{"n_head": 6, "head_dim": 32, "norm_eps": 1e-05, "attn_scale": 0.177, "beta2": 0.98, "warmup_steps": 287}
Each number is 500 + 50 x the weight over its row's rms, rounded and kept within 0 to 999. Layers, rows and columns count from 0. Numbers have three digits each. The size before them is the row's rms in percent of the matrix's.

# down: layer 3 MLP down (transposed), 768x192, rms 0.0616, rows 729-767, columns 0-63
# up: layer 3 MLP up, 768x192, rms 0.0721, rows 730-767, columns 0-63
down729 097:494490478490439457500603506440466502492432480533541503493481565506463373459484581490520482549566512523531496471560529429478612573439520458557561538427567476490513542476495465431484463481532527
up730 096:501491427413598454490479515375513522518571518430560526450480457510600445551626570566477556510544534352461443402525528496458413385489453516474488521480541591507552489492614481522570544527459541
down730 094:488485502541582427476480521496524484549536523525421448622511556542415494461478536487517470503597438452575448497544502539534438517519515553461515541452531491551529485446380460454447498457465550
up731 100:406542507494490537517524555510513495627536599491417531627518595477517501493517469476588526489558539559509502464482481493569436504515568519468494466429549545589524538519562483503452631531554537
down731 097:457490510598449535506482535549416471469418459500605397448446548516516443497462501504469483475499548419455537492526434393450493491470564546556545503559484488451533530424433487498501433501469422
up732 095:549618497564378376516476445558413489477589546488552480503480596473489434476470482535551414483455485454480496517547467527527489457423468536579456491567498548485499564482492480490486500490490482
down732 094:410454541411555573457451584503541472504413422507457473540513429414482499524456509523441568478583498638534495532439508497373568479525497522507609562477485545428514498511484574514496524489495542
up733 099:486429461581417503607498475462516578575442485493523510612517576530525468502593420521439463525492478430598407525502569508547458522492507555565480497477473428425551508499484539474492492528555500
down733 098:508545501517526477423491505499516568466627497458424482438487444508485506494509528475628478521483607487404501500448488534405506507519490385487439580494437480493526433414529539499504555561583478
up734 095:500564483423493578504543488546539506511461502536488468457546537548410529481500589501543549497586528561469486558547487529585429479485426510507565364486484502468483427458518483462514587461444533
down734 098:451456501487459451424423537571535424515510520516635548525433483492541433522450484537507502612410520386475464494480498397484476552524553506599430539480544558552576466542539600547480459578615502
up735 103:624461441495581555479578532530548525530483448472444499543491498502489422460488537483438538437584517508535471510505490497536457431502392411480467538515591483499493513454508470456417512476559466
down735 105:490517440454448539489495506546435472490497441463517545515556446649560498516483502434548424562566469506501536465494498540538445470471492479476434466543418479458536570459510483532498506497494507
up736 091:563534533494535548424556500450520464568432554519477428574540523449530530448466461602605463565434542491514467474440542447498516491474480605463530501465575482475505496524502498408532552495395566
down736 090:496502517510478501545448545451580512491504483433497596387460500407552517529340489510538472556484569472507465509447489415426569539527573529494619511496458521519484491415519480469552510512396498
up737 092:534517543383487504506529431512513436484511412395515494592533498422481486533465511602535457514497522439517530561552471555445451516582544523464501435467455459510461424559494557509511514489459547
down737 092:488506571616383437561491515464575533551584519494482468515466579451545565528582513474455541525406468548559481463574501520608546487454422480527565494524508573448466429481516521514483428521518542
up738 102:577489520557526561527476495477473449449404381435507477540513514505545557515576515524463452447478507552496358493570534541471413507446502437483465497479577446477429533479543465472479493489634378
down738 109:565511447454561487488509598510458491473526483493432505520531468471463499481528455476549569551524455428465461451544436464523482412547495475596435509438507472527603549466560521513486473533499489
up739 101:524531479371522537534460507520421387514602505562568440503541481470499436517576492517552475462503593517550460512465496575513443465418552488413551516572536493449486431533512463504512549489538441
down739 098:437492490526434510500490424435472532472445479487486576492451522496547424604464478466385547504504470483569506450512412413552568573575549505499468521547511479454511481490434533403503478503488421
up740 105:511556463450561538468499551492490415490477388471497562446450576451560518453493559547580559375598459551467483447490521492481490456445452495504506491539534478473483478544548493494527478432462485
down740 101:509573487553541526433609485485515475578500474540446485563489469520525555341549487578512442455472434497462525528538462534495554494529460464571543554518460507431498471470511444478426508561547531
up741 102:486510484526573516500570534510558600587555429430514434538548534510440417526538561567542565489492548465658482464509511531581495485565530533435544552627597440605548518507511509526563527464457548
down741 103:469490531528380459462501465556490490402484505441482641541521538508569497483383514483491427524511499547453470538477498474503487485468521475574438470428481514427558481442476494535443515475535439
up742 096:547401502443583497500449450573541551531504537477477515542507530560463435536628532558497464446674482489532499524478483515525503466425566472461398512566428503505572561517470613478604594457595513
down742 096:529518530445390430434524495459543510473511449473479586546439520430467581458555557454458483503412496539520534500433569483484542582447501504526497466490517537530535448443542422541500393475502544
up743 098:491510455489507467572514480526607475403494543529536452622417569440441547478519547578540520444587504488475464535413509478596514403448568497526460493510536521518451417479581461495532451490413503
down743 097:561576540459595494466486496451522535407516490579491447472456509479475521536544431524576516493524498569546570496436534455653523412571453501471587485457600570465476432481528507460411467505466534
up744 103:457564455487514429490543404539506511585455506406529492514531583526484572473607541563526503417572465493521490518536435495502456526505611482477531444486524515571412634578576462452434443485576524
down744 096:496569470490497479459512580518575451493553497536474455462481575521496520456400494428546530606469507471474572568565538501585464415404463455454502512523462515490475559567452449577521452473506526
up745 099:434399523371447602497462418485655495532579532512417621570480541511512420420493481503538511511434483401506559555521486530479434439539473513540506469474519463524489472446688541511553480519480540
down745 107:554443491535498472406449505482504447451499517571520511540587530404447536433538521433514529547546519519458455546537406469457450492492521498425458440477414515499482599483465545516523492551521508
up746 106:602526481549502480507470520429416489421601523490498465551445521484470545408452496553576592437453602442535495576552541446500483462385545504406485550516544414525450405531555473438556556533521527
down746 105:589528492537493463428471550464413539522497559506592480475547505512497508519465586454621576456557476440527434507364538558506464605498547442505564479577530496465496500428548514549529424462466560
up747 094:442491535587428511491528442390539509468486483560468497515539582538517471563539531527552470463549538495567511582545498494480446601481558614454536534478427523448496412515509411534500530489421532
down747 094:478462514452485493539472491470526474555616517471508520472459450573429549506385507496519544539558494496391428459512471399456497565486511520463535473462504480549520477501477546547509569566445470
up748 105:476467479394495453460399486517500525541430476466543450562627515587539423489577436458511628455496527465496460541507459503542423416441568546501470615477461492480494577499478503443518495506515525
down748 100:548571511528444458439466549540464521508473524496467494538490524549513393597560368514436545579538539506505447589482431402562585506506504557536497460536531527367502509518443623541473414555513518
up749 106:464512439489441537589445486548541436571412511467496445502498504443508466491525517575603543437518441559579478507521559543452513528334524537484540531510504526387499572442474526497572503454490490
down749 100:488460575509483421438498536459515465477462533511452517486447445523434604449495438507530519573490482452509508462546543478503576423452511509439497545485439561451540449553479493453459560531467537
up750 106:497464503518515497584415557494449477477512523420537545497416515498572502459601511503633537552539634492531445494516488464345578494505488421466550563525474514464529518564526498502517596555487438
down750 106:411543427525545543484502472460451435403547496506487495496473458433503390518516534495546498445503488537510534479477514598597532541375542504437536502459536510479513552508514536495453479530516567
up751 101:539540556471457349503498541551542473558586485448499455491446504631492426469555523557484482466530528418473531423480493514523504563493430462510452450465568453532444495492603562473464502466465484
down751 101:434495451552526532512506515559484505522462557540530499445566493458470485491547418497431529472506567547463471510566468506507474578458572497599527509538567576518448436469391476560460505569519482
up752 104:516482510408523593602552470537595597578528502519476464451562525536504478490483565498601492468534479468493518520527525501556462347511600506457538490549473576478488500458640535489487592463595416
down752 101:452514420545499431428454523471448386406498483623523501479505413596539438465503515509504489538474594422556523554376415483496455534507511493458473427445508495505495476530493530601518538545490511
up753 096:581439510473454494498513459519460566429525482503556519455549505505473508518484441561464496530501524545558359359526407516406355425410479463465432485476574534482503568553579472424495475471466420
down753 097:511463522533456487571520456417500370431501551515530486475433522474565469540477500519427424563723404460531452526494526537456566444558493589405513538470475486532460542520527509503436443578480523
up754 101:532548605520432442493471498561427517475546464424537442424404532460491523462423497521463509501490495485404462497502528564556519348496506461486456481536568547411562513513390530433438477443507486
down754 099:473534445508493538520423504503591520492546502575472536541498444518542445506594477579521503446520544433453541488520522512547440597460408488554504404412418495600527496437488490473567568526528439
up755 102:459482572355476553563498569501470542546565530494504520501530500492528499392620551577472476479535485471466479442495522476465426520445382500542433593531548490518528472446472576440566574495509601
down755 096:429446432667481530452592458420540518506483511451472463442535557522401484524474495570458537491432553530488518519598507483511457502498558552504449488487475609413456489595492448585511428465463433
up756 092:522606486463467354495479446593481451482538501513563597516540522549488403509467468515490549517464462477450605549439431566424352556528452545527503470524457448450495425514495467570543468446447509
down756 092:641474447451502537533507555429551484465502547421470471412513524466550538613596503485440491636540387585564531566470505372476582488426459476558494554553575515487433513484568551508504490512572479
up757 101:597534412506453459597494492586546435510568489453586502517478598548519477466495458500576508479502452517523528425527526509554519474484534528510584451520525573526423506484465523450519441431467509
down757 102:433467625473489472383437449543492554479401418560536485523508539514548658458493583460477507437460496432575435512490522549484419536478408474503419519413528434428506569482479510574560442496525463
up758 098:585468528574534552499404506559448452577523593415475583545618527515499479498588452577559551485486606494588482429550512503439442442366548579525451415467459462523495458479481541341513508489485460
down758 091:452481543481408473507535499541515485524475545511429474530460561378511497528555483476479480497540595502419594523443388581411507495499449428508564448442452520471496519586554427477428550549498494
up759 100:497452576533532483564599458420489532445504404496499457586570546469485454494530619491511584504597537558584480467505518537631478416573510438471533518518455525488508540623485512463498470484494513
down759 098:510492475453505609573524542425490509552563418467566471513528437524477439482519479453507478554422517363512487463526545448483499487454448538518460472583487486523486521437483500548566498561482493
up760 096:557520427434526471479485499526455500545547557559506491552573515517520474506477528555474397536442572525560543470546513486535450413541413531392579483595357544437492419462519496503610513470521479
down760 097:478553496499518556550523516578467415596473483468589464454414496464551509565473486482509557424528557485489498484446501511475464590458536490587429549469636565561626545522591574535545523532433493
up761 109:553448469386459513446402490456576465519586523535483510440488553599470521408541511479542543443459403504456457577573436459464531486506498462473525600550526478493436474501534398450505448449458566
down761 104:452530572527498521536458414418521461495461404511470476470523529483493533508411501476444505439568526580541485498477509523529518535428515513449468624505433627459472476507471421515501483467522524
up762 101:452594427363499543494473517506476522503481577414457517438456533488451483505435469484499612479447595548594510461552537449515473483525516471461480481540516460494515515468542446474490507461594397
down762 104:521493520536549504469443444544543464568435503420546390552451518478539535474569569503505463471441490533444495552517501513466480450517499422507433528506554512434437468454544472454450528549497464
up763 093:504473527531517432525477363499454460363441494463525541613473542468390536526405439563493487538414501467585524540594523550427596568499534547521456598518450488509422467473539449526503520477461505
down763 094:564566455476487511466617676570593483542501614550487537520400542452523514461562479473515460447514503572500564474437478471509503453456481431475507426585607570459491539526447560547477489503515497
up764 109:481527429408486502504400500512551525504602461508510553598540581543497498499451485482576526543409535556536508401580471500468482441458443514456528564484606447562507505421501550511546472459498400
down764 104:491614497379557546519482536541469542486456487436600418422520473526474516409490413408507454553482459416517399491445562448465567454524605547502496509495462471513507453514506523403579518472503569
up765 099:467431445509416400579561492517462614510543511591582457621432486476497517508539563430561589504485499574439504558458514483577483591559482502519543412570458452422554440513658536466503561462472507
down765 098:590524536530565563567470536626557452464475465448485546443485458593493476540477513472422478460495446420552536498565495505465541532465506444509487570474510461571430570399590438479531513585449482
up766 098:516597552523479506488471422516576484457535480593531614563517484516480434442508532568513449502474524471576428471530482611492504447374460580516526505477556452542499519423513446442512413485373490
down766 095:582501487513492527539447447464463544412500515531515526485456636538487531566588472463579561444548471551470460461458468517450560448545594424508519546472529527559506523430484623462565599506577460
up767 109:447391523504387515470444386563498546561476520467534534495615550592561478445491400471559472481485545437428470531511437526387520454562426496471468535446480520469506379530537504496448497489600447
down767 112:495517530560417530551518422454513518581491417487565529476536474462425438557499406561535518452488416539439448446566548549561576524451402564470554514446476564485532473418500517559451472513459522